Weights of a small transformer language model.
Size: 2 heads of 128, vocabulary 8192.
Training: a variant of Muon for these matrices, 906M tokens, 4851 steps.
Each number is 128 + 32 x the weight over its row's rms, rounded and kept within 0 to 255. Layers, rows and columns count from 0. Numbers have three digits each. The size before them is the row's rms in percent of the matrix's.

# down: layer 8 MLP down (transposed), 1024x256, rms 0.0629, rows 113-212, columns 128-191
# up: layer 8 MLP up, 1024x256, rms 0.257, rows 114-213, columns 128-191
down113 106:065147117084143199143130112141105168144093112106107121124110084074066136118153127096136083070115094091111102129152115082141236128123209195118150150155119107152125139151109158149095095053084125
up114 105:151161106128137076154124088175066144076093178101126149115152108124086176115081153125136105135160070131128122055107136163146155132121106126166094149165157179102129109120111127130148135169090091
down114 106:129106087124172127163120096127116149166111104065085139112081118148102096129216093132145144132139140141125130110107145085149119142152086128093088144188103065187132146114127068119147102134206140
up115 101:125127143121107154129168095157057123114179070120148093156175162219093103115131079163066132109094089153120112142110112173149085168115138129096123120159150073117149101140152140102118140103132103
down115 103:123104092148090116152174083101148113111114179133126177165132175056182135097131137116189075158181121124160074143040139069099124099082133096126102126188108195171105109151115186131132117160174119
up116 103:087181090155118114158094122185161073114159205150092131134132155182128124114144134107111118123143094103121132145046188144097101160195122109201048174107090117120100073161133069136134110132082107
down116 104:118116183149164090139161122142170104174113103126086133142110152128096165187126116160094158109122157108178144185089140126079045138112126152108136141136125107126136117143117173148102140151091124
up117 102:100128177127113152125143139126120179116210130171140130131091154115126115156103136133140086134147115103138079120054105150124107175130163114128148079176108115144134091184134110169118131141136095
down117 104:188134156110108092115079061122079150130119112106144118160106153122133147093152176154154142068134146164093116157159167162087125093116120125134144092079123139122116109134139113081058128212135138
up118 098:156087113107092146239176177176126076118136083146128180216134141120104093113175090120116166103070144134110164096148153118103151152177107081118131121111146116154096080142165120094146093151120077
down118 105:136152117115164103151125153113139075115155199128090134138140150166100114129097155121173094165083109141095148186158130145140145122111110110124128112098122074162141132091165145070169074119154137
up119 094:168107039097165115168160097136152171087143121052199142136121140111174141107097116162152143113185173141113117150156115128072052122125157161146130101181128074120125119105146158159120156177150089
down119 097:159108148173157093084045188126076125138088123114171148141137173088152067147182097153155139102107066133119138110139152085123095119184137135105095139093096143098079150149139075126150113088178076
up120 099:137155182093090178159173118067098096137121189151122089094147136108142156122133175034134060068116095121109128138099137118099158138103124062086099111152163108131127118129133130102100164084140140
down120 094:117082130099119117121194102095123176139074130127119214125181139132146091117153075093160067141181122202132162105124093122199114171104120117162099087135131195134121171126126084102073156123119113
up121 109:162086123098148147160087164101158145091141085037194121081158158158128160137105119108157083174205095085116104148077139131165124102090068161085119137094138143131093136036121157140190078112123165
down121 105:121115116095145183137128186132105112123140134095145194102120136097120116139119130155199116155118094050096090150124184072134144159110110177112172165096189130152111086141124117123108122090177110
up122 114:074130101112100170117171097150165106114127133119145083134094124166102143086095175080106109098141107106160108126100130128139173090148131122132156175216142052190125171192140132098079099123174176
down122 109:124101089171131147126112132125112156126084187120144093107088165098051179139105104118099134162142101157122157109100204149134138111202129107141140181106140077108142165146155151149166167127102189
up123 101:156143159166159136105102194160109150103088167133099070138134121108167126164067181204176092138123087115137136116148156143080148128140109114160171061132076105165141181148110127130120132145150163
down123 102:123085176137165151135089147103152136081126087095157160127109082108168100147135072112123081103130121105078144145107107100137116155168113121121132113129128110086109164126126100153134140160073156
up124 102:161132110119174115164085141129147084115084119083127133134153112100187121168149130109139061130165136171106096067054114135145108116118162081087133151082121148134136067141158046116129170081136106
down124 105:188115058082115127121110151138077214049136124089081109153122077117133144097173128126118140160080149099129159118111132142106185130115111115098119103111135145103116083163158145113117168120105111
up125 100:103128130111153076184159140067130187125191172158110108195097104130123122124114116166148133144093100183132152097082153097099101163102155109123117096123121218138099132089140128091181152151100174
down125 100:146096201090084113171091089111101133115176150152186105102098146083137199093125136089160143165140175180146140162150116126129128105173110082217128163150109095137155159156092061138136141094119170
up126 094:094117172159115185144116100128164062109113181098167129103179140142151156143126079098110159121115168179117149101137134146031115121145146117122127119138158125155127119153118095141150090167088161
down126 099:124158119161067199135140107124078111156202088115114113091219104123111058081144102133080111132119113142074141040156119114074116121115128119118133092097134080188049187130160081135197091146161105
up127 099:136136117145143141128103116126085123169158168112147118139093191127116166124168133161113111130155135049139153196110138109121177055144116100082133113128086127156181128137157154155117116157159200
down127 101:156202071099128130120122114103082048115157068178138109100171112120126150132111123072119157139076132116111114133093114084089120107192059108081142118068086162124161158116145160162155117154122099
up128 102:074139137126116166131160117142175030106168169106137093120130115158172132150104091114113112122146142144092097137110125195122073141105082185102066102138071160122133152225138119152117107176133075
down128 104:110135104138082143125122134112121139150062132096159076152149123131110114128154118092182146141151178090114127168074133133110102156094118134072128113097111093133112139114142141121091178102152105
up129 099:110079110133089111133143155134134100186093151170178099184105060127113094135090100129138096166155108192167104115126154125131095127163215106223111206117131209123083109169082135199085072151105144
down129 098:105102126107092071100136170168099122102109176214076095125128065150191187097096185128131119172102116120109125107137130126128123153128121191183135137082143109127195111121132162154083077088122135
up130 105:123161125147147149144098078154152139127140117119108140131111123142126127175096166135078091093186110103150106087129105119093130152154169123188144126138124166112137133150131101111159143151156136
down130 102:164112139145181133151080141060149068134143157098136133091167158089086107122115131149096176142129137117070102114133132070111151131078096122157099167162159081167103104168176104142080168193110108
up131 095:122100144162120200108147102194151084141170171142097107094140095145159159184150109173114124102144127120144151145144131131101084090174089143092129132127151114178065138120108089097123054096150139
down131 095:162128092113150071113099100136117119156104117096084132094197135179142092136170162132126140142149142130167154061116085078130158128189136105150129130135131065122140143105153108163091151119101064
up132 094:159148115149191132126106062143124091196210083185148094121169165108132136155169076135115146143152179140124100108134125131137110107145116226122104116082113148136108105149178156127133106082120091
down132 088:126119097071123205130167139149140111151082096112131184091060097152106141127089137146113100059147121093194159183139126094140166131133146141141120158138140104103164144132085153111119108131108139
up133 108:151116154143068065095123150136174123183103094118083129120139127118154133124138146155200120138141103020143143111092145138120111083124126154162135172151099097122135119120142059164152146058177105
down133 103:159125182113106084127139166120125174137124117107153147085136093212106188168139157135091088135168160114161139123142111087182107099083077119134142094135053092118126118072160106133104141136093139
up134 096:149099161113140092135188117141108076115121153103142167133149132115127074164162130080069139158114151120099107115080211147102142122173153106153139173089134119091119099116123190072076133120177130
down134 094:118066119152156110098171123104142078119143138136163163132147146114141138121122145140100104084165102110111143127099127139142050115146139140079067123193160153105097143115159047103115150179112116
up135 099:126147189144175129101099072148082103084138132123156086162101094119147109130144149112132128143134115131115101112126137085097048127139129140128181137182097155122125094100141144143139192168124079
down135 102:090101140114142113133127123132113131126163145200137113108145124128122155122079153176069112115118114148130168159123166159144131143144118107080089181121081146112059164164136141135170128086123151
up136 082:140115114131141120056078167141118130186072141162195105090123141120148192128124115148119142113091117066147176122106162132113147097131113110153129117186147109141123141138096111118142175103159133
down136 082:089084121127111132095122067151154167149151117049101124145153168086063115141070128114072108116133127155118103139114140196169130166132152133144168163110116141135141142136152132113173085055107176
up137 095:109135161172140132143153112118145136092103141116133063119104181155104111095210145142126121141119144120143134081155137124110124071054090107102099097099128107158079112048088154117123107098098124
down137 099:131153153074090122112155121149079108149135144122105111148128073120143079079135123120116094073134149115206150134118161169139115158143192146154125119177131132100126091191123069180126201137153170
up138 103:137175165153159111118135126103118167178151148098076125104142143135101128108101185122164100137145106131115161138110127119136101156118156143152228075144176153143041140148136129155163106139128171
down138 102:155174141130111097103184143104151149144147168168113137165153096126066125176110116145128113119116164097128118114143115107151139100083065166088173152088111135173160140119163096128135122148183088
up139 105:154105174128115084183149098143124109187149149152135056141120121057040138109147124142100105135138111127076149139128098095144135119133179117125064151139136113116083140101109137127166150105135117
down139 101:181078115120079167162123128155144171132130108146155159153116151106123138123195143156158171144115186163077090139146154141158146132155136092133102133114075114167151151160151096123113092018099130
up140 086:114137109140100108155147140075120061145149100110138202174141139160165057110086110128104118101181141177183108195123118113145179124137113169124115132106105151098167125100180095132171127127115145
down140 088:155082125127085121148160136173169141146074069186113136127170134155157118108101137112147148106124080150130104124175119119110107175090096197165140153165153106154138094116128078147156120165112085
up141 101:113118114140168114124138075121146098119130136078126135185132179176110191164218114137123107123160131126136035145148094144159156085196123082182111115086134178141095116076122138068108134173114082
down141 103:183121117148182111106095155106157164158128062121148100119159108162124185102118077155127116121170179073147116109069142168148136160156115077138107197078157108138152169144136127077130136145120160
up142 102:152091096106154138141076149146103127091114094144073118165144049133144100149126114133115050186168164128166112111093116101124112173115152125111132108130163107128156120167146112088167151139098153
down142 103:162131132121121182138150179122096088146109109140089152127164082144158123090115188169146166079152127113138093200134146139150200169116053126108198141096162166148059130087132050108132111136165154
up143 086:124124120044130111151139122123160117129134140154083118110160119117118085075219110111137110075150151146112118190111108095126130155150109195121155137171109140120161071108166105115118129217186147
down143 099:094149105036167129140147143163126100145083161154112136149147108081059103067088141167103191136153120153120130156166074124081144132092146119100077186130111109147133095152136133091111130097127108
up144 097:175108144054126136108144130138194114141186097107167115179135143185184141101199089159196146125147127117116120114104134113160169087146095162135070131175121112156127100175078095109121086219131143
down144 097:124091102169153138121110069129133136149130151158137169075083155077142088088148155140109091114123111128160130169143083161122107158126160166079116127090136105145119130062093117122156127128111133
up145 103:101140091129089201108064073154118123063136171124112150138161118147134120105131118198176109146071142150123104154136104112077113176096080132091118119107166084136121121165110050145045081099090159
down145 102:114075091161074164109203136125170139124119172148116147182155175136120183113168094118172087111072102102131190109124188138112181144123135141106085134113113147191143134198116121160121086162116069
up146 109:149145164134115101133119168144183111091159129171129108134138191084169146158144081128103060113129123097116149047145146165083083183177134137102105183139108122078136128146117115135087144132115089
down146 106:115139131117108054082106090116063129138138152108087118074103112088088170034120196147092148114116123136130122096145126111109072167124126095159163179159099121158123169104135107143144142148136132
up147 107:097101116112088144129153115200122116171124128057136127159179088145141184159099094125071164118078097098062163151111054165149111110106146162163167099136174165135090120096125176123070145131094168
down147 106:119100139092106145134157094109074080094109123129196148058139125057126081098136130110170086165112150146094076129129166118131084154125159048097075134122132150098120167183149130152131137141143169
up148 098:129051047110125098104147086122134138090157096152144178136126125112132164117143076075054111126098166123139131131150105063093139141097117131146116119167162144074166186100141129140205107111111100
down148 100:124116177102119089198173105154115194177133150227042141152092168081142108127124102119190071148193126141082182133132145133094126211109190101150159116066127125121119125182160134136119120145125134
up149 098:118134134078087105157086137185127182179052113116094170151128153109114119038107157088092101102118168119152211131101133177113136136065122102135131116110095163113160096156207101131129113152132116
down149 105:153138108195090149133065102121211178140199201111100110102142119123117126129146191161139139115157132103157095103123092175121122116221109129196161071104123131151167173108089156042129108133143135
up150 095:175143096111175067123141171082131149062125075100106164140141119075120135106094117170120105121106076128129112134159154171102069152114063137117056093125148144104128089215132095211112145131085147
down150 098:058100110135084143139117084154118112118171111159132108083118171214144135117101150103103183133143188116114133158125170131124178070144091115134134088116093184175143157082091176110075148130096133
up151 115:148187103103168120170135111147152114099081149161065139166136149200089103187143124107112127105134177118162173175139097178158069165136128137106105126099134081139117141156062120109100201185097111
down151 109:103153140165146106128095074146118201105089142140116174096170124119122111103147120085105116134205097097130093140129146123129097121138180094096136140102088112179102144206077065133090161133119126
up152 109:144166146118115144129095170078109149132110180121099067163054083144043096219186166072139126118161145112115104129148112091150156114172106175159128122164140149165148062089078153178098150121112181
down152 101:115191062207165093107075116140111177159110113066146054129134113123118131132119105160141133142143073118137176127136136166145130139162098123112192141192077076121124161126181144110171124041120052
up153 093:125155096077136146130063119136097216104111104151117131105170124123090147116192144111081121152120116105079140069047150122155151149094163163110131111128164218154134152155096191138153100164142154
down153 098:075202167191162097145122059131149074133133114102108133162100200105163085078136115158150148111136093124184110160103097121133171106074114138215102140115086100120145154172079113084118161151137117
up154 108:161076134108109107166140152115098145090176100136144152104140118158063140136139183098105148140140143184146129133142146155158144136070171124135103133118065154115151112113137119203196113134156128
down154 104:152172144118136094143157171123129157107143140090110081103096113149139132150179134174124130156147099145092140077188195123149133110142114117118095122112147135127134085117082161183127125165101149
up155 120:148129083134129077137154091123154090140100058141138114162133182204189141137095113113119095091095136076120196115108100117113164152178093157115113146110119170139103082081111130089178145114143171
down155 117:094131119084141163081117097112119074055070135142068148154127118117202136102087137120135085234163095086154145144089168112148142108142103177159080121187155106124109090126179048099194192137190071
up156 093:150152142112116146177133163138136153108134152115156141152131101127134179119134169121078047079121124144106144177131126125149155131098154087095072095165130085091127054135078150170070155171118053
down156 093:159115112100102173125110110129122147103085092192098114123111092101126135151164123117076180189085123070121122150119097145167166145141093133160117112116122132142139109100115131133175109135166108
up157 093:168154112104128103137161127207129120107118116119101124158089135135097119089064202132115110116101103164135171086094165190074139138100122193134112151173161106133126114123168140178155102109077127
down157 100:131164156149112106141141171114148071114074149106122154120127137085150084194128158157174135084134137135192107181077097088108157116168117112117119099140145139135130163090114103053106089162108118
up158 094:129072140076104160139133125085096105103159103130150169089127116150087110111082135114105095133130101085088116120114143127157175126102077164108172155162155138160104128200110128161138139165085114
down158 095:139133097136122144090093145108146147114109128109147123143123133155172104087103184063142098137168078100114059114145131186172167092141148183110082100082156064096179108132213119149077153121095098
up159 110:048120129173140085182118098120138155110095145135087160168149128137133151178132102136087078109112171157173103091101156160099103097125148118071095100148086152084157132161139067126109110163179128
down159 109:097168130146119124121108135157148108060166143152111122122137143152090136152102122106086131156095068149125114114189131090149114118113109088196165152122118113156171114087147084158132145142168066
up160 102:134082112111068161132149124148111104165093138064130067175156166131104151135105155154119144065157066077129157123108081112068112103154080107167077130096103163083143074082186142109111178132109130
down160 099:157150190122095151096085122137140059139151103155183146038081161076168138168116103117129167167140107132173071125131155123190122084146099166129137085109080126129070099130137093134169134135170135
up161 109:098135117070115069106145102124134104155127156102090085114123131078157103099124092148154134085160075126179148108114158126122039149096127099165150073136199099148074075113113169076140185155163123
down161 102:107121112149192127155142101152143133186103141073080185106115146171140149103114137140082076198052147109213170132112167098113072141077110121157146146095105158119089139115151154128142151163089112
up162 098:145167099150163182110146121098106102118142139149123073164119165157164126128099197111142134110205145110071121139065144130176105138131096158071088054176133181077104169125111136109132105121114155
down162 105:122160114143161135157129093106127096153198162133124151165098160115066107195134185130091126134170187123115157131143141125142132097094178123147144119142110077098131104173084128133155091131164120
up163 093:141137136093137078100137091116113108089133116115181104098124104192140127107136169145148103156145146128140092068156153112102155121070076130142187030102143085148137109108137129154144104123181124
down163 096:121130143140158126171105182235159120092138164140014106187100064116136127090126088135124175148125103069090107156102096150120118155154121091134119101138116132082135095103157117075080163138074152
up164 105:164116093114146114093076131123080104124083094121080165114051123150170089157115196164146090131119097097131137160098172096104107135151069133134113124136117167129119153083154102128115164142152119
down164 103:093117102121183161113107134152078171060193132070161141115173091099106119075144110062116127221117182084118159150127124055143087096094167111181094124148104136098103171083225116183143104128131108
up165 099:104107148098110097126143163112081077170139125133089148136160077196122132143126111176089152137122078200089096151091147086155133088086189153126171147153081136036153087136132108109186255100098130
down165 098:079127108159134111133138132088120129135104129104099129124177192121142111163091087103138137161126154147126096095209138151165104131085118130125096127150057112158141126119111147131124174136153120
up166 096:171103081121094114091087142161170167128078114123173140177118124123100106183118164136128181100093166206142156073106119145124079101141136180172193125157180148161142132113205117142155159117080124
down166 096:175098091169100141135094145151162101157072174176064086153120165107096160137135142094127144124182088184193155117139141104113126066164107160105143148156156077151155207106119119118131123137182127
up167 108:074159147091133133134211110074154121138109156101114166109138106154124136147155132131100116095113143102104113144140205152119061206208204142108088111119143133114198131146102155074095147152159140
down167 102:109147084134122130115129097172123185171123095127172095126150202127142165106133166138122114076123140155053129145172147142154104158120119129112117091177135092115114173125161088163150122171134095
up168 109:078116133130165101084157169115110161137149133104080121084139113167159109158168114078148138111120094137113132105069085165113101153179112073108181106139140093095106109077111139085115100129141153
down168 104:126094125133157144067143120153141140119066123189128129163108121099114166207146103199115158161088145126168137083109151143165200099143144094106129135127162145124102123111121159128098165130120100
up169 106:195147111166207114123164133134059117138137126155073141111158080086069172129112116099157103167161145146091094097103120095116163172105119076083068140088110164142142124123114110154175151189131193
down169 105:149139146190116120090119100105124110177093154164188112110102173163106144100073129138129075164142100088140085139142116084157142182136177157104138165110175114180112153186103138142116113169128112
up170 096:161165086121133135117133099107177109144111163146141155227147095115193072135180134187125053166140151075107137090148109147123108169121187101173114090114103119141111129126140143178094086126152114
down170 102:059097128180102180142155147139162181145160111092138138104122074181134131091122102083166096131129142132092108108102091138141144127151128148093083174118063128113112102127035176135108151141107137
up171 102:126126147089100163167085106098135180062101160121155143156123157123157143104123084187086125156162120078081119133059138102216113121131153087133127146062183110137145128108125142105037142179102130
down171 101:098135140062130156129140087118151119099155140044102134126142090097154162185168110117112186119021158125122141139082113190135095186109131129084094083169095139140112134158086120118204156183124117
up172 101:094153149143126116095111128153162163126178122107074131111117110152091066132185162119110099136175076185141135124141084231170083174131148102077129135139150123102091155122108149189147115160060094
down172 098:105174158115133161165041107120085144163133150130102115149126052123089139197076123191154157083066117163096155174088110120100083151053142087133126126158135100144135144092107139137162143131171098
up173 103:136123071090130127094118174119061108134135120086142183155133146129103133139096111071172091097146100174096078175116103102149154132145115154083121097147130146109099171105144136094100117124146107
down173 099:106084127071100143104153136102148065157111095167153106128104052187133104165050103121152128118121098176091099123169182134148073084139160138162107090119139132137096106103103148128156154139109140
up174 101:168094137137128113169137145046108183091164165157152146183069104154100156121142161108118094109140162101120073121075148146149097126113174092154125117148163140059123196156121133072184109141152100
down174 100:117114093122113145158098102152099140124133149142170114136142097117169109084118137134118121141106089097170103111169164122131103182112139141148094149159138094126158156064105189156095173079079133
up175 098:202143130161156100161145142131142073161133139091131148093070165151149091123142198127127090105126131180094121122119116168079100109046185141166149180171133143157092102145091088108166180163163096
down175 095:183052176142123214103148114141183144076118105131091139179145110110153141166139108115161161092092137115145150129148092107141153093095145082119159167104098144133197132125106179145091109111122109
up176 100:122124147112173130111151092125099164094184147178098182124132190126116137118114155145117125115145169107123150136089152133120127136081127169104165084141136148157150097086163124073129112074093147
down176 104:136165129150182133154129129082137103120096141085122128137140113148128095112113053153130120205162121139172109103136076077125122182146181142125104066191130135143100097109111114071142118122085153
up177 112:093129148094100134165131137127173119081083123125171126149088143165106065144193122124093135137105100127120090160099128112162106170121112085073113125194095119141095152078153140118081179088121163
down177 104:190154095153122124109128124132117130135085104195128178079123140172101113156138130179118101146128105113099180174166137107168069065105172129040109082144107146118093047121140068133129128100112149
up178 097:203149122142168195138097112196096143147136133179114133077103158160130104052122089108141022134115168137130161110117121112109126045132091184120171141137147116138115152140115070159106101129189107
down178 102:126158116109097158145105139142096090140167088097117129104088195125125096125157080106170182104161124088150123148107100116111119140086152109134159099100135191127119142138141192102154112136178100
up179 097:071170117174098111111097101144148130126122118162129128143168101140154121119130136088130116134113130137107128166186109121148129190110127127140114110149143098068106145150120162095172140078146132
down179 100:083129139166134107077101108149179126106167107125160139123118131128171077104112128156133089096155166152140140115064129162150097164154144098105094090141117118082170110168117157151119113146131109
up180 092:115103123109170115158071144097175137120134066096139175139140156096077118023190149139180095068122148103122127146150106167127119120161142094123096137132107113152107171118092154192100185137158099
down180 099:119128122147045110075123155144110106127133139110168121106147157163090118087121132187120083170144095113121124112098132120132178098073089194162156128109173118129136135202107141117107129114152151
up181 098:094108119115088090136168128100142099167148140120098159191134133237113118123085122106110092132066068181114102102139170147135117142199100113151150159143073153102137144168168088135154149166146158
down181 097:156076098157103138191116107105062081136160139139127152135145056127168119120114138096119155134108141150167193117153148125177103121096106187163166113124133068059173133160171068111182155113156108
up182 096:121163106137137142141142121124154157106121134169160081166094144148135149140155174183066111072174126159138116218140123147117114164083047101118153132117153113128108123126205164161028105129099136
down182 096:161132113181185090135185148143160091079122077116108168109118149119117139133114103101140115083115110129133126073195101105173117092095103151123077103159119128097141174095132132127129165093124094
up183 099:108160134101199149117108120088111142121089118165122119142119212149162103132134149106182064184101112119158129117049128211136128186092136117133126159129128164162113113103094121128146139161206177
down183 100:120120109088109091149064153150148154104168106109091115130070114141082145106117128103142142119143145084181185115111080108091154158105170140167074113088140111097125142059114213122139145072185103
up184 115:141127195179122125123215206147161074100151097068140069170137130110111152123167189143197083127083111112055135113112095119109095145131111149185151146148121154105143143077068116139086108130141101
down184 100:116089123141171110124113120124135159107167081061110194152196108088169089093152077165135096207157120126139151089145127145145124134122106073124112161154102126116145164126103107162104105093114144
up185 103:089104171099139065098135157141071136151124093113116176103162074118040072100138162157206082045107120125168136132162151123148109152100131048055088105128127102068112114156094107117149146101112103
down185 093:113134081141148142124170050126124167126134165141132097135189153068137171152167112127076163123101127106124097099166176155160195153111164169087105157117142146155133092157084129152134136061119143
up186 098:141194059110047111138146145171155125173125163124055091186168094144105100154141206093147097103054116182144091143102102145158008127129120113108072193139144144098169138160111075093107122129155162
down186 098:118100106118102154163125137170154097109097135112214109187112157186120159111105184120107148119121142116147136134061166127178165116092180101144125138099125134134140161090108178147139145193129132
up187 106:128155093074172111192144183177141144139176156151163115170120132078141120090105176083064103169159151189093099143117172173101097133114164117127141147082158126118195116132131075212161137166178145
down187 101:142109158110185152108151122181088130111125133143120159123134156117105208107176077208120121128216148149132110144098123099165130130089077129156115109119125109167134115178177109126136065134062103
up188 101:118098136143181154109137187151160147148155136172127082181044037145085129105150093159095124088085125122074132117062107155125136109177140149054124094104110112114125129138067155071141105130145145
down188 099:165136124142141103072116168092109163123129131121194135164063110144105121071219161183100114090159099072181103143177137111075162076128133164153148161080088115097111158181119159149132098177144130
up189 100:122104163095185138138159142104140143138124116156092151139176119134100186145154136143109153114059113154106068131127122085076125085201106093144164141222100118115136077125094149073104095155136088
down189 103:118126144164188140126114085098097115145069124127095083143082119110080109167099113159121110069154152174103145124147115113184161090121143129107144133144147132076174174096162126146142095108145152
up190 098:087148097122080130154149134145133134131056152135141121120093162145135178099169125162138166136125153125139164134146144195115167083105105126121153159089159118177127140061112132147101128119107081
down190 102:069173095169147076106121113116118133190083096125127120184179196117106079133189091167119180108113144114138175139145156154113125063119131106119139145197081117142105175182175144091093102135157170
up191 104:098119088141167154139071166113102145144170110143195179116139158081104098066098133134156128133143189118129144082112124144169121128102103097093150150063106099123106114113098149162131161123108146
down191 102:164136083167161116170088136055168104154110067140139104113095159152128145136148191197103105094192130117132096146109132128068179115104059099093141096112175143169170178113049137140147201105111147
up192 098:124086159146123131167111104106091117095111107123135125133142127083104130072132106154061155094091143166123111175104168152113034109095113098082142071126143173150115143155164078135113126162148173
down192 099:122177120141110184143133124108069136144140131139134152100139105091116096109130160156132086157133074133115096185106120101107109143085051102084154156086108105166101089092112110184069092146124150
up193 100:134091130094181146127165080168152121125149170098137111142177124140089136153147099101110111134150094174091117198087103167094090165144117127064091155166136129135093160106135155146145101113161158
down193 103:113137124168079090119161100147092175164139143072103128137127192107168155144099183067142146099159123112139126163151109091094093096159164142121197108155164156151138177144136114173201189189114104
up194 101:118165193120068122073147161111124148100095191079111068119130152144162106122218183140123078134124129091130176181109108145194118089141119149173119114102127102182114132151146179122161103112124121
down194 104:110077162152104094165069095179019139172121097057098124110131136071137151107110073130124104139158118101113145125088119073119091170072080131115142121147111171155126088179147106181151121176132139
up195 095:149156192083119064128103159136149124150126133126137100178116114107093221118147120141111190114074134145149127112100103144126062103129145164135083168174082074109147098127072140130071091122122159
down195 097:117116055130125142127111135086121132090131077076183166063077114125157193093160138116155100149143132124163149111114131187110128142127133146145124163167149127126183043134124135211130122142106125
up196 099:109114117138115121119177141134181128146158120188101149193106109159124162187127120093121146083073137161147125137111151144169156099094102170077089051066121100095140126192108137119068207153099118
down196 097:129177118154127159110083120138079139127127177133137117111172079097153196122181122146141076134117126141097165141110128144141148176096128129140109164085140107126133141126159094177186126133199097
up197 094:146106166146091102169126184128125134157081150119164139175165147123136116130224108114154081054104154137080169124140102131160154189135138142120082122128157135137152182133093103099146073146080141
down197 090:084133155148140179045107153179111150172114084099087117147095105025105198098110094128145120150156136097111069131158136133092157160139144105137178123143177113152177058173087168099168186085141104
up198 098:113101203075124120096105115107159112083115142139140154138207139207117117179105098141161140154097124083094096154115064128077132176127173130124106110117150179092157111142153166171092134120105099
down198 092:155107145072092111116130167093109087117108129129134144196124143148105140135088161168120164148070079137156104138177133135138105142174132156187151146214182089155123089122090108109161122157194098
up199 089:077111064132133047149164134098109143104154099125120114176123156147099051149116089138108148099095127136095152153103109077140108117123129137085051080138108148118121131099173088124084115180160123
down199 096:155111151145121132112121129147084144128221132129131180131201148143161151119147108174095139117134125114079175106117164111121135153114167129140140104158135085106116121093150164159104136097125094
up200 106:095159140214077112155108106156125207071151082139124093106145160095158080141164142081112100160094191091133091137141151127092134166078121131162124140193067152107139166094087155089105150175124156
down200 105:103129116127130104164092153102177141074154186151130152135146112161130069158181161185111181165057166116093115096129124134119089143149098114086133110124135033220140136096151116093097118154066124
up201 097:127111081136173167128090127087153152109138106164157125048129075126111137141129127066156094170094122158160176157096088116129141019095112089135154137170127154175157135116074147164168118116129113
down201 098:124106102188107127125162154143128111145141092127138149120149161100173128120173158164157069134110204114126107154184148135113092203176111139153112115069068127115079124147115094080107100084161158
up202 111:104108131121071128109143120090113139163089122112227074154204095133132104153194128114136098065100151147128144086131103189116099192129126104088133112060111120091136099118155080051154094131101112
down202 104:112062126130106130097102149104124147097119113148157089183140137089128112215094130123127115122152114126135099175155149183158121137102058142071138209077122119126150115098118134121166174148132166
up203 096:099109148102157157127100130154122144154117121162126164139074100150169165113073190171173121094140142158119095195145143180104137181105149137137113103088138120116123115117159156074107141097093117
down203 100:144150133158199105127148130120167135173088115101055143106125187085082143090177129061183077149143224182132068130128127141133126126132063134133147180098102122166122137137115155120121121134150107
up204 089:112100165151158073100078133158111195152100105133114138124155110168105118158065175114107130142102153183054171190124131119172141147129154101127157138099143150085140163102184148159113132138117131
down204 094:113077145116150113185167192101089154209099096208158101140160198135124165131142124153130112134117099187175088128141135093082119176177141115134153137143158166112115123144152110163085094123092142
up205 108:109159163110083089125087124207143129138040169154129136148174145132130098106156147154137131141143119154089092141144132123134160141171153089144075114085116105131069062157082140083107163126132156
down205 109:080108108083127131119151090164129172114118130097120129148105152126093124154116101190132110108139093091081074203189129192153124076161160197133146159138128118073090152140104144119107076114166167
up206 093:162103103112102133100146142147186180157102059157127113096081120108132141124141161107127095137093122132096182147139151180113155159154103093115094099147090089191089136092157123159113117150051164
down206 096:112138137179123059121116130092110124139090093106127140107099133118139087175153087100198146119128150132162129122126123130089121155118140164132093125121102129081113056132059107126135124180146146
up207 105:158130076124109109105102109179109229099135164175091099177066075132130111149103130123079113133078147072104099119086151125126100150141133115130114064103122167117108221147170119156117139107135102
down207 107:123100082152135140157130104098188060074152141116132136136118165126209078118159084152155176148102131097100098135101140089142095073098096161113140070114153068119141124212152148123154154159134106
up208 096:124158082131026113093099138105139142071131161125164117073140179140124097154137168117158127155136145103089065107170115152112119085180122162103074142135165110148108132112128091183100116164109124
down208 100:117047092188082139151164177144159183086128124135060112111156145106078111127111078169120168135109139166161120188088191120107139133104139147123140091150104139142122132111128154142148112087143169
up209 094:113123158077095077129130199152163080104102134167154081103160087141182105120094132140107164133110146149139140079117133101096111177100111116122102112155129132129121184118154184149168086112126135
down209 095:179169144101081149159125132061160156113131132108140088137098130098106136144018084150086099163167125126092137144112154146136216115105144161079084070163184152138087132109166119092146144182121096
up210 101:171112092139173144105140134164197086080150137104055139145160071136137144109122108152084107089164166103143157165143098124122114167185065140131079112137082142132083173150101077120113152103149106
down210 102:151153105121105116083137128098153178130078161097130119134132191174104109093116097128124131066167147087123064136130077092187091101137136132049141145090149186106084115108094123122147132106085156
up211 120:154138125147154115070160147151147110090082112044098168169115070126123123228092091102187161156182143110092147126110097089136123115114110167121189108171081093092148139089126120154116123109161071
down211 118:110171131133132091066116104133065184164188123102138126139117176191117102202061094122088189095152165183112118183105095137125102167185042141113162144115095118124087176087089129129158132101173147
up212 111:095167089066137129176152088112159114138132096156165161130141105074144089110131134129116152195153145137109138109086132082100153175171132129206129126175136108105126149142148137130146092209113117
down212 103:092086098177109161121135120168121095120137087119183121102132054136084181108207141181081140140133085137109127167157147128143166099196072130172125124101136133185124144093141172118100131098084156
up213 098:059135076177103132132126160087079155117133136079114159114110099108134164125161133067131063117061155116143122111146170052129073109113152115142145165103116181142107119154103121132133126170187118